config = dict(
    n_layer=14,
    d_model=384,
    n_head=6,
    n_kv_head=6,
    head_dim=32,
    d_mlp=1536,
    vocab_size=2048,
    activation='tanh_gelu',
    norm='layernorm',
    norm_place='pre',
    norm_eps=1e-05,
    positions='learned',
    qk_norm=False,
    attn_scale=0.177,
    bias='all',
    tie_embeddings=True,
    parallel_block=False,
    init='normal',
    init_std_qkv=0.0253,
    init_std_o=0.00677,
    init_std_up=0.0253,
    init_std_down=0.00239,
    optimizer='ademamix',
    lr=0.000335,
    lr_mult_qkv=0.4,
    lr_mult_o=0.935,
    beta1=0.9,
    lr_head=0.00633,
    grad_clip=1.0,
    warmup_steps=205,
    schedule='wsd',
    decay_fraction=0.67,
    decay_shape='linear',
    final_lr_fraction=0.0,
    batch_tokens=131072,
    seq_len=256,
    doc_mask=True,
    train_tokens=843300000,
    steps=6434,
    dataset='wikipedia_en',
)
Each number is 500 + 50 x the weight over its row's rms, rounded and kept within 0 to 999. Layers, rows and columns count from 0. Numbers have three digits each. The size before them is the row's rms in percent of the matrix's.

# layer 3 attention query, 192x384, rms 0.0224, rows 148-191, columns 320-383
084:509446471502545522473551534411383519462554449482514461566449527525473568575459464555455456511550523417539501403496428419443451515446536543457523546540562498571409485499461455420447503518551400
083:544450480542526542475509443545447480489445547495474465533481474536549549531442548460446396469545558449560531549480556508563393502582544539567473525482476581429384444497532495488533444414490446
082:378469512464570512529532538491581561578457380489533513465446513437534539549499440503513512545543606460597401432457427583489441456455464510544508484470451506452505505515515494504521478533564480
077:434504522495480471490516480488591537528517485479518517550562432508488541489551510525548434537479490440397474437581530508521458451465459519438533475527450503562557553591476504487471511588464530
089:484491414460444446481428512405611538454444541478539421629399538585419524450505508470450480443502558494517551490519494392481508510458508567427429486542446428513504533511511499517474502496483511
080:555502496487533474455555486556407498573513518579478509465505566539522492429499435487463422538613473508513523510434505531465470544541556459581451471469541489528423475450518462524519556638459539
080:491468444522550475476522454452505445551460529422531518507479539524494519534474545559584490455459565482508479471429528460552524519530592510516469445559545505526464538452440465526558616592470580
082:588437437472515536465457587542443455568487534478378548550489447532437511402462478452619553496508486577549542438546542527527458462560532435527491442514395564456466548438459465426532526501488525
084:508451571516526566494505522503534557448505474478541442512498512495562466426431532436478503526523477568521513429566472509392545522512587506539478483498543451442515533533565555407513484426414391
080:419632536551521432497527533515513433499484468569536459423536551457550567478473534459460468440475499446538505503552524467460530471534439493429477463466510514569482516539465513507448493522484542
085:456418553477463559541465492563611509537561410463490572548558581532417433420529481445413501506551595469532412497468472609529530545601635486504485468461466486528530487543478528480526538375551490
087:561507547560457479560505459488543441460516524466357465390527573426516453471500468639553578413398575464487581565545508491510572392534559529528502445467529498447433506543607546603570503525494479
140:507531450463484459542513435471479420471499533461491596519471434505485483586493449503500436496551547440431523558536547522571509484421511594516524572516482498511498523465499468539492465491593508
166:461464489443484479409562447460432514441523487501543494429510507481543496544471520444469470506598560520536429454475516499556535565457452592485488470512576479474494505495395469504491579516666554
143:475432547489571493449595568449443458508470618479461483523498560588453432428448499453554487513539519437462618504479568468473547550498467467564467470477498441440501455563456574493534567480456442
159:466422515544490453543466622505433483527438569644560574453431598474432361488473491548544527504498493525441498610462494486523513517454500528531544514488564507534535470531581434469530489558429515
144:506547477537542351480477424523494430609517566444458460477497551498604568421459533527535552400635528433546498430498507494508447514469463441487550532446417477479465537496447466489539559531479536
152:619532513508430527460466583502461506547533528520476518428464555416433485506509567497439527420486546520548544551477487492534509436438469455517454420432530489474481564547514508513432506420529570
141:615465531464400547477512491504505475492451479501453425486566586525508553478515548497564504465511529455441578517585535416457420523517567454603455526444501496459525480554478536559514525366398570
158:547534528481431467542469585442504476497450560456522555555588524539466622435509453550503478511473480465524425510568542414536414509513602505425554516514498465513542504549453535500537542534563530
147:474460521386487489442506511507474533584525458500464381558427497525501421416480544447492407467548500509551529550437567490573490421541538511549431453578543500434416488472562565457500499537402462
155:379501450517501518485519489439502552416440544523549563443518442456461491598520470525498513333484452558564445637476574532473555526459486468545534500496571461429523545515505514464488478507556437
140:416504536521552403586571549581603554467516571495528479503575480531501511459481470544421500581417408473498589441483505485494459471535608558536457479422483585515476496527534498476529537530495441
150:483514455527517418522522517505643483512540515486464578570493464425600421567518407456463472475536464591544454584521461446445547478495467478502478550398465544446534503484561457584463470466506596
153:594442512508449475547522546603471437468509531564476560461473446525473437486445432526490458526493471560522533558523339494517441440531457450453583569429426624650520459511538530481433459400524532
145:518448474394540549489499368453432495435532474517491517546369519520520516569440501474502429547610529459480439511430511495529576492435453600513499520545500502490517525390473523497409452432617517
157:481487494443436404435605477528503533503492414526542440566521552444560444406478504508574462464608529428633466492411507469452548563492491546529484580421550501444483471503464556531462439572476502
145:520424498549493463510543495510460504487467505597480486489580629491645529478501541501524569399460458528579539413448442558416562508401528481555507478396532525508516525555547451523431597566445477
152:401565510464454451474475547486470567496550461588518486467539545536525473513493467594497555490554526532550430487456514517475414603545628521549591549412442558488513539496485473448442567541486471
162:404567465508535603496544458500617547517509459460535473500508457470533477513490405507567478539559558493546491463502531472419510557491439508496452600442529416513545487522482524516498455477450469
143:536497480371496435508519587472456471502537477501377451591514487587567432435528521509536454579598527550452543514534509551412462496536546477464507552525422622412486513496569480473573517485495540
144:399634495433493495469494455573483514482447535455545552497540414465514466561550506493554533477610495578572459553482484586493491454454389556499543594397466491433463522476422513470477432479488444
154:506472554464566427431483555512534551525460486525575515456500551498396555461475496536499472548458500400562445505505554531529414493517523547478472470515636455523435484493443522444551523513463543
146:626459532515426544513467592616509454489537501565515516466564490437414542487508506555470565468480469498538502448534514448434439577474466446489531529439479570539506439526457353494405478457479436
152:528485531508476437483421531529432489493550507545496531543478406538548469536587474572439467557547537500460470514517377510473480500470477502464512405439486601516518560496571430460452499584529609
152:521476501607572440424610553419472552475481522518469487461501497515507492444463454499521462457517507469513485483477518525490541484439477404466469360470517492540498490489421484461458541463514522
153:507489462433488507502434595427476487510550421546481483478576452485400499475584522574435421537477536482500396506584432539490464499454416530475612511531488441439496491502499502470494570436592465
143:446500516524582532484529478471425517423456450503501508472436524396581508551491533545499550434537544536475542457541512539500550566472392444615446428475500523448519544533585484554523514482497524
137:556544522485506502536396466495484412501536551435600531502452437524440485510442496479526502481474536626520553465525455483548566567500494458434527510555453515573528468495480446475519495428548519
145:524543467451529496501500466468384529443421474409504438497522473507469520446469517477510456455534491454566496465500502486536443546427500554463559475606517552551438522544477502520417531497554458
137:628538469568514511478453519452452511438535488514443578522497491526532576608487542549430489474569514531494461509582463531530482515418529507488491496518459540481519552526466572478459485439578619
141:495481525491500495499580493482522516481524524462517408465504603477604486467588511453548506541469457494568430431518460560385446467518486498539468451452511474477450547461583528523483505495465489
151:462547446462532509520433501524523491549520558405442527519548453525491371502594500562467508545463497531388461391432502550508465466494507561369531441518463464509430489508470550540537558419496567
144:530533478521606500558512506524598484467471490571558505493534507393550566547479448533519417433444509559458475497568550543505506482401588561429449462494507526542487559525530422478446419432484485
# layer 3 attention key, 192x384, rms 0.0207, rows 148-191, columns 320-383
087:512556437451535518526578526414468567489546512475627416479414445540463508465501566549397465601542563469484510508478504489585531475584562548489482411525524417523405456502518509502474562454472445
090:512547478515453553574454394557466549412425580443424531546489457535436479477483484594626523468551524443513561443469557544538452544420525487543485557505518577415497491554502513575550537513505513
086:543492524434539422539474524473528537504547514508636549478479510473502531545539595523515633498547598498516414524486394475477557503507520507530577543452574477539569449419524513547498489514538391
088:556458483514529516570491509590561423507454526474474455527513507454540497446570504536488483551482549507540494465540472470496502545487513473442433430491416557460487562522529575449453502545488486
092:528546489553530504490487431487632458467454504439470497596393536588498527450419558412506480445501506547518600559496544472417517530521529586435498511582459473455490547455558531486556496521528635
092:465521432497384489481590519549505504440497454542501477445492503492474417527416487494543476572509482476518441463415454515616518520491545532527427485465444523502452520482561482454509609602489434
082:489499480525552452437506514488475492504365499495524455500564551528504491477467570464599475474482520466529514503464488466490501450554465447490555530546478518516476582543440499476505569648420519
090:593556468554503607507420518577484509509536521598428533498595460443520493441479436495519603522512474475466526474473419509465508501490487521491536515506363552422573491526464494473497586511491528
087:533515443494465447482556467520514593470542491550562392455410500555475485513494485444493467504481501593490515529484421471485449489574623551509439478479514507510471404426552462515493536374489436
091:489497494549446485525518485587508442532479458531498570482470614435542512427522474442519508503469489448527493531485551481497518498454512464512416495554536452496515506518454493442519505513499387
089:571512448519470493493474520459483483558604498473448493436523588481453461479509548489433480490499517395494503488490506467469484530570552453384538433456473451480452552475494501556532519484492557
091:496554523447474449582435526531564378542505613500466482456507559552550503538592542538410641393485515572533494498520485570583462458502498454580511436524508432500442576470571518494465451543484562
154:454575448465477549456514485535509434499450483451539550558426456602480442453514520493448564488567584461499546577454561452397537495463511505488427538519512547610518535486473535538578521587522506
143:512508493477489546367543527435498599516489486483523448556446460557505446341504561495555450555560555474549507472503454495436482456540528548502494476496499439416516497437492487483470600540568592
162:491440565523588451436501599503468510514416569453492448587543533519492500484483529502565517492528417478417531440501491398532548479505501547471569426513400467450428475556438526478545477520445477
157:514480582511562412468533542526517467553593558470486588524503494487555526499445534533497502531514482520559517590481459521473545507485543546586499429581525493558518466485552406483597457541433552
149:443483522460539544459506468479539572578483548538549463462631573543508461459549460500550452473594549447583560418534438536473500564602464521485536532453449502458485537500461443510496495550443479
114:578562565519514550383459455477496467578459486481486612492530503568529510575475485501468476417492512540509547549519501475516499436524489502574501455446538559538442553487508565420549501503467533
144:548437605488494551529487389525498469474526541474495429565521462587524559501494523532461514460457394549456598533644486472507465559573493475579480469404523533454446484492496439471532479501482490
145:450543499481475518566438567487491524506463434487512418526511509557537522509530452609536507467491552491483463472494396508543504542464485517511555419484444428407532575467445583467539485578557505
131:498493410509445515455506483514517545516396540473510515543536554424523533487507478363529492416462496567457541537432574549567507502475511512482472454589450437464505530501605541550450481469452522
146:482483532489507573440498495450513613487539492493545525522464449518511506580488519549440428434539505491463423569493562551427513375456515458459543539497547459421507526479514482461527497439564508
153:469546520520531502511490469525515548506476514589505514422501471562540500493426525474442580519514444443481484462579564499560480523478612511367486506466463523560419526592476458480564516464503466
167:454489550436546450502506493522565501590460561426542553513482543524500526491500430423524511508528448596488464528569417503506549493423490584407441538438445526546530529449465433473454469461555579
129:601571559492519446528454557531531452450547527502492556485498414477511493512551459437485418494457430610511582579542489399528512496553492528475492539478446565566492448515464414502397490538578508
161:541448342496449539420560469450480579402504425502509506512430455490491478496442468408488452634610579472478531460504538486431497587549544487494435591596532489484502413462587427550367497509531569
152:427466442523422430431554408560530502595466480476593448522499455478517511398518444545476458508579461491519456407477445406464496595480500541496453529511479511502438495575510426512466506550511452
131:523466557419463526495544519598539493490562573550437452506508500487559515501512505529432467537496398514460485431569475452511547516575535517471518544487564545471423512573557405507520506514555457
142:400513475470572465402521474456535651538530373489508521469532512463511515463468509639463553505527540548445480419472430618467477593392517513538528450479494536488486575479483390549563518566565496
162:509456431515485494516585530463513520538541486427557385528471483582470517564483492388391497609502398491486468484469493467363537523449492486469512490496509519476405482499427462513460458484529423
121:479418473578512515520480487612508488486466544449463408477529474492534492563578503434464454568446469452482478439452486502561410524497496459430484525436491524491448497484491520571419518458569604
154:530474553558559451441563493510492453550453582500489559460461459451531458569499481490474471430500480513549494472503507440364438539445425519459530552431462519461568546490464436520503422485509519
107:508414539501574541477492476456470545528455463470350533445514555501537548489501451669528481446456524473506500520515504453520483510433514508563502429466507437456528536526590473491504539507478567
141:546541480471362395443534542512534454472572425552450456492519493499467517508520432532472504499481556576549515517472481393582470567522466490548535488451478550528566492549489577468508493489507429
132:469495501501523448567484533525480384518541436535508523443506458473534358516525582453523473581398545509551469547497453456470576586581561547515491571493465579498588466438491377476501420511556464
144:432439548548595489474522486468484582500495468506590527473547454560426443503447472508582463484559466423534519478523478477519556419512546527482506477515457483511481447538481430425472432446581551
115:556419537469487488513508556501502442514593569547428536424508457491483497492480529492440503526495543509497536515452437528466463442513482580428624488468568431501534479453529461550531512513600497
130:524489558468555530531521519511429532477511492419471543520544463522554486516574518577541520503518494540518560532520420536392573607513523506567503490516525617481523482429497530527434540436535576
165:514595401531455456428432502414520426443524494507483512533484504558483517510561515526567573423510544452546536569496557466447569523491406487529530487537550524647650426543453527601480499555436537
142:563489449414494523488517450499499401404528495535503517587449448502522521454532465529514452436596522433471551498491543413385505484556437400455553558550557439589521431600467575571420540547519486
120:590528444545550506435410514512586609452485481516585490544503565587549541485523416632526482455513584537504453561517493507505495533506541478613535445405493556503483543393529535444471514567518622
153:511441550453501521462525520576524568484495603503514464424489579466489489488428544523492467574435362524473458405536393514522458493526536508402496537452607535486400524580558510540594467483578503
139:396508424506586492545496458453475481502374524461418544498522486525458473520570529547572472553517574521454511498475496611493423406491411506483483485469520515525499531515480567550544579500529539
123:556488427573531532454473602509547543448545457538542446426466515498519525523430370613547560553489525442536469543520482464529477464437521531486436463433550586510524540547494536511565543481536464
# layer 3 attention value, 192x384, rms 0.0169, rows 128-190, columns 320-383
094:527537525465530472496539526566437522573456530451485467540516479555436476519414523526450497484386462502552585514499511475472588522583477413548458587493503495537538460526477551473521410430505460
097:549536540535467423444406430529501458485547528433514572555531543505490585517527409501571553496524470509477585584514464421531532529571410423428554515435513535469502512480476522496538496526562616
089:590400521514475536476500481531591523519585472359511502490594580509445459582625526501460483513469548450578617490485519558603535463494526434518488466565451476464480526467500428486459544469496504
097:495508533525476435579501553506450526497537563439443448491448434504419389477545456463467472489483574516503618544514488469490528521530495497537485476432553415438575519440443445385557461537466593
092:486461424476506528465558570567580438499463561474469471497529441512457372528562399491496405499437516547476516498572469469409515538587516413426477571524560489497539483481503514457426449492442502
087:478436550503447475547506459604541509590586444445547472512417613484493479516453553526553478481563475569560520555495568498485426382494459518524471469536487481439570431487515548410480479522443468
097:528451511474410443503487403411501529499500426519532527490436528548519524487501502498518490539500468506355490500465558505471401515480547392472536502550484538461557540488410439440467490560473556
097:434549455470515517523457551539574503502476453523483535504531490463544417563560503504487489514559477546496414472587551449531477475570490519455539638457384546464592495555563447520528416483440453
103:511593506581497441602540496453507523474508456457459647534570602542533447491494485437463411513491524475501507606564476475488385527499497457587500515469495522499502484531511574365651545528436531
094:485537511474537527493467535499572542453430526513481444538456595501500461453494542526466484481449415453536558519528560506454514516414464483502478408516556433480524603548604531561446477571469566
090:606435536602486566514447495553582449540594384513472543467445492446522325470474486467513464540461516496476433504547447507524497496485459522501510529505526578466528555506569486537386428440394554
090:598413541384483426440509491464470532488439486441522489492498489452488541457492553453421436459571608469499384508500504435535516454466499408551494485544511495443436503558479579463435532576523551
097:452502454471460400527540486489451497434455545440475501520619501659494559428410515534553513433526433517543512466457445494496414564530549528509467458483526491515502529564430510507454671491509505
095:454536478539530576535407483498527559517550543432472543518547494545491515507569473507427567448513447528363512401526531512510378518549603490509469507524443494459499471559496472563461536557480433
095:524515484471519432550503497566477475484499507449454499467442400513520544511375421489551547536525482469518556487459550483484426465558505461593493395521457506444411595521457446559573468439507561
094:484562500528419532474445493498442530501529454540483487467554569554510549411580433456525523482546481457500525482501477520503519463554544395498570523475448545527513439481449410487496565530487509
096:612532416425463490520516533562493439470459481455545443505481556501546620570652494498508464486486429453408515480538348500491462563494529454473485516472618482520504527430527513485431478486535459
095:513561434527527408549411497462555442554530457363508415515500433458548528526560493529483482496574529531539440521504503501505563578401499472479628597493471487533474448498422538581548541527533535
088:484503544433505476521456513645522556558527527420516438454469468468539488558438442414593548521530505523532493481436520484561509595480531526630490567575524510492484498519559501546450496567550489
090:473427435520481486440499478467494440447425441450517476427446490565556475503487530531402489461592530551507509528462440522569517550507502559486504491532506514470454547484485491445378447548498474
097:489452519487459518435490563585507545514561518534497454522426431596557515485496423538535542550559442517495557500510495508499474480602479549481482617436435530553433571499515505483629490474480493
102:506497477456523506474564427485444444414473530531495515477474441514504609602370469406564640560506604504510586522475497448525572453377497519523494512492480561496553452526498566425517469471525530
088:515459509449510447584392507470459502451560518551437465510462549411445519609393592530427508566496426476498551425473544430490543529485573420481567485471575482598529533515483487567528447423592505
091:502520509512443526420496523558626567495514501509562549514480529518460467477424412481482464530529503551477477509487565469507555444495455484477488459476538391485417534525489466455507484463516570
098:518427484512429477473508459431484503401576475578511585524444510447563464562458509504488459548522488488604470511427519590439584456481404482484501471542530548435483474434483540534447434535508513
092:506533463425430535509493385518417419501541502524474535493389575561468467499496529451616496504547463461542583509424541481445493454486465539485637613541435519499446557495445617571457523543401465
098:468491525552451409602476620545527463526487513553481508459486549490464561476417435423528471429503469537509514528612602430565553551578551463526456569526508537557536421565521541531575490410438502
095:460549442616608434580550486531443500429491469504582485491582553557433565500489502513536477577402485550473479553454528547542455559484546508559560471424502501511419594517480488474473473564412450
098:487493532487559580501465474556420551515454524492556495566459508464522466595462536461530483499513532508474441500511514493476464510524516479522474581463516534556471550521433485513443478504489498
098:511539467387534502476493478434431397427567454476485360536434551548623512473531507439446381497524473433469463458475502552408485470571499453522521417551457489517485485492530542481515462515459471
098:543383489576530552538565532464459491467561461462496500501525478523543556524458441495507572527548506505558419401536499447455476546523576425458478494458524571466522463522483519613435482490507506
094:568524452564532461475520472550529505523596536507371519455480499419458557587506511583451515505579536510556516569524505454549593545419493532506477487476477445530556499449524490557472501433542519
122:534473559528504542566451580554463479477454533478398488419480496534385381428532513490567515491456474513398494414528522476529484565495526478480481497469482471496520437549458466541372490510594586
111:532488512601532501516520534544457491577503511525569600553483494503508520539395459559504553511529398500425486628545489495467516469410354464491527475407508418464507514511442452381467498526557457
112:490458483420503527425566605514541441523484529498537570564606486441551468498520484535572453466539535442572544590433561502531499495458503459617415553533432457523505500413467472507580509624482451
118:431511446516369449499509514513502559443450552496490452469487520460540566509600452468468530505599549527516457458465582438557567527438409524495462428531547422510562450541417485636532539479500513
112:450505464454469547532441463541477533519462463604512496498500518486475492520432557542501507532587567518579534602491562496491483421486471499526521564469584474567661512526573562502573480470533421
114:488393506535514562456568463444539483485505532529556474541615494494526531498530562518527448514497504478448420449543553542484539464620486415580530456542652446432485506456525520564484442424388447
113:469460530565468445520512542542493512594484539476537485492509557546575443473511450510503517508483455559459510518504464532533531436518575457473495510443577556449505458555504483481549437484405452
098:483453521525558489461564458566527514486581510493527536460446488466529455537408451527587502523444530503647513522503528497535536577561586468571499556509539459511546525493498462502575481467539499
112:476488544519428474493616534504506473473396456482475510509512560498460452425432515443456544538477529460389442521572421585521416539512484527485439470503478570508505482464459516434433467370450441
110:470372457474538469399475463459499532526606425480520477576435479526537552506423484467454581507587547448455465485469509572528456482500504554488490501529543532429447516447482578517478529494443524
109:518571438530475575463494523491517513496428480580573455500501487446443467445370551497536506535516577473431439441458476519485413540454524486432446540608485472491473507530499551575470437481533517
108:545452625391583484579588497473472459527611539487381543523531588487522488481473540461485441483499526545500515483544498524467394525451455569458484508611557470450467487627632497534588496516469516
116:465484429606530545534480483524485478456456505493548501438486463474406449527513470449426470474445523485558449535472493504449471492391393457445493449533513517492520535479561516422391443504512507
112:533515420531492565511482384611425440459446570494454494530600519470527483542588508540417577479546459543517483547514512457557487498541503459469458498404500526497368530545508463557468541497513492
110:482480474404601507484519403424544487483491478424494448498428472549456513442487477540449525457580493517544500466460502418551510558522558511481527421489458527564485540560506475511488511540543546
108:501447503497544540475491453543517489603520544458438521489548512539513434447433395491504479463575511504527493551532428457460460517400461538519514495466520530490497559386588457592509512561524543
115:511490430520533536495392552384508445553493488601492455423514556499386463534478552509432545479438530565466452552451539466481455387500488576494440514545483508552431520558496473507467444443417457
111:508537517547512561521536393520606499472461517549506474580518536483591496539501514422497608399579489453540482480486488482539524462565491492496504504503415453444483534572493606446520509468370458
114:531547581391493531476457480542459482485498538586462567494391433510564462440470471525464506530492435587458436530532488400412573447503481491431467602525478539547529510519530510538449486515474454
115:487419475533541454465578477572507609473515513511465517480466445577554526511467388505508579460568551482570570552469548532524518478505439411460426541521523517579520449534541429553470455463462489
118:439521504402550656532390527491442527526515533438514494497469485518445488464573626435554537439525465468580504540432556586506546565547559472509516469533417492543446470484588509504560503526509560
108:535479522573444550483529604558544442514419493447523492485560501547464616498471474420567491433506399644581571440599485489480515501560516578507442524550450467469544443482550528516478520438489503
108:518359540492482509428481591476533522407448521500426516535497545467491507494463449578483488544555580529477520542451468581500471378575482497488473562545610496569434401486481454554547485444487541
109:528555522555451438502548669531448480536529481517575426552395463532484533497507533507448476497467436386526477464518419418453554516496494534501508485529475474425487423441489582413589524568429452
116:476621486503505468496530505453546473489458437425467609441466485488473432530503566515488500415546531439547533485590525620487512519370431522510420521536497461445589472311515498556481447513514502
111:595493495519539543433486584513581465526567453560526461636486510547479501491500481421538532562437527527430557537440442534456496445490541499554529454489566528546391476524555599465571502558472448
115:449468459439509420455449506498504540443539518503475420514502560477508467517404493576456577444482533537459563483438474530535495527553488455542430501489513547502448624502504564564527467463479471
113:516498470521463615517596599530477474469531499500465512406472580478517531523595466408521452472499519623584492559588524430526535598529510408490425560458465483451477521409438571519439587535531436
112:534481538518544449466491498552458522506456428503566543539483434497501381456521503495474511496446490592540520477403509520530495400523536496524438467512484447458499429513437466556491539467435483
113:424437412557451527446521468499500535538536497468443536550526480556567482577577526487462422509495502497482502515505506532509482455547375427505462526550395512433546502504556485518596652554496567
116:445369552429512489486524490617550512591440437571538428458472443556540546479523516476513515569581418490501447513597452486566541434579498441451474492407511489448518466521557502487479511516488524
# layer 3 attention output (transposed), 192x384, rms 0.0255, rows 128-190, columns 320-383
084:512474525507420545512496482490557487466426524502496481387552529551537514507538484393416520477557468486521482551526605531487429452427534543479456516499555553483484574461531452533532532504573584
102:409487513501517502483576526472507640445457464490526428498439411493484536551459578482407446573458546487596348491410567480494424526382491497518416507534556418491394564473564482459477487459494399
089:427477517519516478530532575552524587508414516593515469523471512517523522514406520524530475565612353525487503469501493513540461474517474510542514520436524493491463447426433487505544396598535447
097:465479475446499579478563521481561508482438439504579444500520438510533478522428510527525539494538481523452499469453453466505507540495412518465479531429513444511490433484541502600465546508501441
086:581507523461524484435523465471480526515516571548408523492493493506572443512476580535534516519607527420488572513390576534535456474453479535551533542518476446509459541484496497504527523551459587
082:567548511528518468547475480482473518486481425543477507549558429538504464493525450420546554511490460475519486526538523486427599531476514513540563568478494542567487439601466492544426513561519522
096:477588465513477526512428578497553483558551478433467457465546472515404504516432418548548514489503599440488523532532460428529583449482436605467537574556524418455521507452512510609505470464525471
097:633492505520450452534497531470469521463477525511525462458462474522423545464506504462471461505524533449507574457506475432486593480556470545568543506595557403493422523474515442446439556602522477
104:488548470472516495437415475506567529510509511483588416531434416430518529527559553462526611497494513504550488408452616507506519595503407548391531556518524419478492485556511511605366490443548420
094:578420562556468507426460545486417438529505505406460541453555414574564438513524496391543480510518497497455514590481432461562560466556426554481522477503456539509528489518430486414598525441518569
086:433501411411489416462527524445529483431441578411562448488528515595445493513516412513507491433584499404474473468468613536400557520498528503529510471596442470489529485562440487585554523600533502
091:458502503555552470511484641586539496528512493540491465443525453542416424498515409528552609596506406558493567499513477599406544440416486491391586540452393487437453475503534459531512419472466478
088:632522436519506529484468502549558486461513435600478506452385390418430559539495577491533522550460555537538384552505545483581521450455442407484514555532480477493595463385588544566495498489475458
098:522510499498491438452545444499479519503542500573552530569401526413481513453463405535476436455563518561647462571508495437519570454432423582606496500568467512499562440515489457395476524482558571
091:472523477481377519441470518481535456449531502521495569436381522512437518535519517496511449499515594542492452587456544516476561560533523549550497559564537519479547473423521442449442471475530541
089:451444544578482442555522495464522496562373472419451445456451485544508471549588498523480439484547534487547576435524554468509485481479456512549403492619488469518526472494463500470530435465577510
091:442473494519598503457504447448527522552513561536459554520496585492468465472492528507509559481522522488563467459428569470501514432455525478449533522537427511489521588479547458451674446507521485
094:546471577506517504482490545505415525472495539557457546464473554534510504506447572512500538496394451514552520590468514568521463372548534478525421467540502510550458539459585540480575467505432463
095:477442506558462428484452511420418522551535515472437499443485599519481517524503506515453469372547527456555552579539440497520516484549440438511544493411517481558484497557526515554553543460420538
087:537548554459505553547460503567559501527518516498469499444487420480507472574481476513565593519572470489491511503544436464564474524523575474529503472400492547437450490466523504470532554488502514
090:435534469508584519594448524417383462400452468532424513503467535434432505534470553567497465550459488558449465530515494434470564514477493486481482445521554445475509444497532527574391496566579459
095:496488484456540507487532525529507512558556499467504484486538489462445399494512563600434370547494467497512381548457497517487529562533538523498495439541559478535481482457533459505467522471402499
084:493516470547453520508526533467440489492475502496517487444515470533588551432590526559525519500504543513550458582445530506582511462510473522528466525506484447501491505465483472425481479537495550
086:410487504515435588459532473486445482549419521563483458476540533522485533498468528550510462446509486466450457431544458489503432515555496388599492525434451442486533512463489440518533439544471451
096:472538516509546589550455497538508574527443574441447435520560434509466521553563424514500529547474493475354482637526481434473466498546563457565478439449446458575513507506483489464578518522414505
091:538475530522502540549509564476509501498546489489417477557613471530457534521512528547465479479343493506548416504429546496543546517460499488518415482556518491519556423491555529514502476478533543
089:459540497480511471476488415460505497464476532432493514488491441526564421493513510477504589476523431472573433462430476567501462405433475518444463504467498521512483579518572470483457459542541539
088:506456454499431538425381533423554499487509533467575493492410465522524573433477515440457486472546491498489464444445519517507539513456505477478485420554511443483567490496511519544558547467547507
093:538519416493507402535555580569519449568527463563486558520540526510452525421490495548546529491395515466526502508469513505481505507462496544469503514529521541449511442504450507473547468515455433
088:567498551560491501558461543551585511536449595519533551488534483532449522545499506529532595490454513442480533618508473444480565536457508573522547554432403475435555493451445465453414529544508483
095:411504439507503516483405431465568472537517562416512442484453505512490461463565606451505428436524562507490592581485575522492490431524449533533549571492530472410548528498509506464574506513432511
090:481516595472618605516529546498493528556458519517512529537500515570484507484537562490448564488405454508445500468449474564455424435478531532471541451450465481519439494558574561437493510461425510
121:534511510438455546483571542484418505526470475513478556534502432570540502489444447436495421556399470447481556363538431542524458449540462463437531502552437552537461408454551497512585486462454536
105:367554486461528550470496592463516515456483552506582498419600534507528429559525422531517481487493480502521487438492512546529391503520583487491410528462454558513484547502428524519605462426498442
110:466521539564505398586469480533414467536459570534497546497414429567482352459464499453539573547638537451454589478547512414458464596478500439549618564550490502490556511491455503569459512582480460
108:487526411462518462488484477580525470551509466396452477527485420422501479479506508490512498468430492596521539558548499530492541474410407479366479555582509473460501517440627438413397397396446475
109:518558505540476481543448536455472436489495527417444572478542503494483523499542485491483534439402541418473448572513490464510482372425608476453527439481554461407488527443548430528490492493471586
108:473535516454552474417469409538463477546493522422532366447541581460488573515524548451507558484550572421507528445430602512465505472462467485608484494504469418404457506511379525479596484581514603
108:398487537512560465527625501465544564509444531601479450522549527526501490468486446553438490528493423574503538521524588502445488539477543493550435508522535466448474484484514478499559433567454477
106:503507501559414422535436481427434548513507413580542535487487519452512509556542439481405473404583470478506489529532433541523430485454496487531467529455491509478505544510479439434429543558521641
116:462487526492471499477490505569563518526480498439498502544512456509583433500520509413464489655526441509490381438455621510490521471519537525555435508482496573407513478544447370498603456592549525
111:424459443411543563521472562476562557441543497523526460480467475487459511486471479507577469598490520441466425535485553542468540617430561540576453530503473482533560551413489518451495505517503415
108:429531411413458589465525405443557542443476430468563460530478497565477500523442526419477441477502549423484515412419656519525546505518520519403473411612476443507441495545483603539481445499557445
111:398488422532514483526511520516491530567537470457528495444608503425408499428476533483455549484415471538500464523434469550474548469482505437453559493535475462538467565449554527514511516542406431
108:465569499503491438497486503523563439522442558525526501573488343569558485481523471519473491438597408536497390459412529444457421549529522450509468552484488480519502488492514510532513440535511406
107:535479494514447547617553425560480544461520466513499494537521481475545476423520502493569532471531473482529506495555504533509438485548502571583421509472513564428455534515641531464478463370344416
107:495498459460513507497535515510510450442487468433561543466510505475456515473479451516516528470490484517531499520495438457536525562473510592530576580396535469511493473583455588534423511541545552
105:407545471431452542503475487415463486516506617452490495528564510521544569526553574532466508386518567485590412524518526487566443502502472524446584548453445487469469523459511493602514556556534456
114:583538486617550506555498545465595513469551528493515599466567406583577521494512468537517585493505516469405529381446560459514585482419496528385533526531511574568514552529486410509528469482486459
100:543512556494494463469558477517443484485443568451495383514582517511444546508493536496514520433507487467518575475484582409505520581474405553562436449544478389413538440529319575539517609628583423
110:504502501451477582387510437436497493431553403473504516521502527500496450533417460515540538353416469527539510573500517474543524584527520443687417497503453475488458501474500476502428407525599465
106:443461537478576447574551427479447529443508576485490476525564530453422483565468538514541473545382459496410561555469597534537498434509567487553496567547446496553476506501512558451485463491412536
107:429513474436553575480469435506548565487523519429508536477452465468427384512535424469513563556463542572416468596501390538496580498510440480525473517496528459546551523512500571577423535518617497
105:530496491448460461386540493537539455460491475503590501456436512401532525536403535485454419508503518547590506474479497479473565540440427515540458480556473493393509426488445544490499440501591482
105:433467506468528478473520463440498519498468514520521395445425475472508410591489568616543541491570450513480460359450548576448515519414525553555473465466538471593513567509521475507612564581503495
108:466510444564523474508501523471541468456440486560544554447552438401497517565493549601539537519424548468561552464523491478502635626387412442506459554518472475457512501437557494559481498541616429
112:467534529522483566469383455514465568526493531461488474444415382528483624557504470442479564441506540470477453471523429498506483486560524468588543526465505502541544544516527524529538515520584494
112:468599479508453539511390544484473411469476421547479457530546551529483557459435531544494479520407517520478483393449518544471463506524538585476545523514531462533519536531458459467504542557494523
111:524512568456463502478439590539566583513481507474520504424439549432500527565554517473490586463452375572453492503532591627494528494410586411465505550422513454440471503488534494450546532540464416
109:549474558456517522560492537505568508499452449502469430510490447414498535514442571453448404605479518495500498578480525526494472466456576541504395506559470491480493522385533592490443532511596589
109:486528486497458430449607589554404558486556518487421508499509445471478477450460452476483426512482675471466490578437563460475582430416471528411581463507596431480468526412516436514457475577560491
103:448474520470559546522491484551460548464417585425469453429435400481485485513563558483480436528530548487535510499431514607513428508385457524446441487550533444495489554451494536433500506457636544
113:471541455536511417493530452496502486518559479430434438494585525496476509474473491558545635451556435582510500405518538448527544505491557485450512567490487490483461559529518504538554548556520587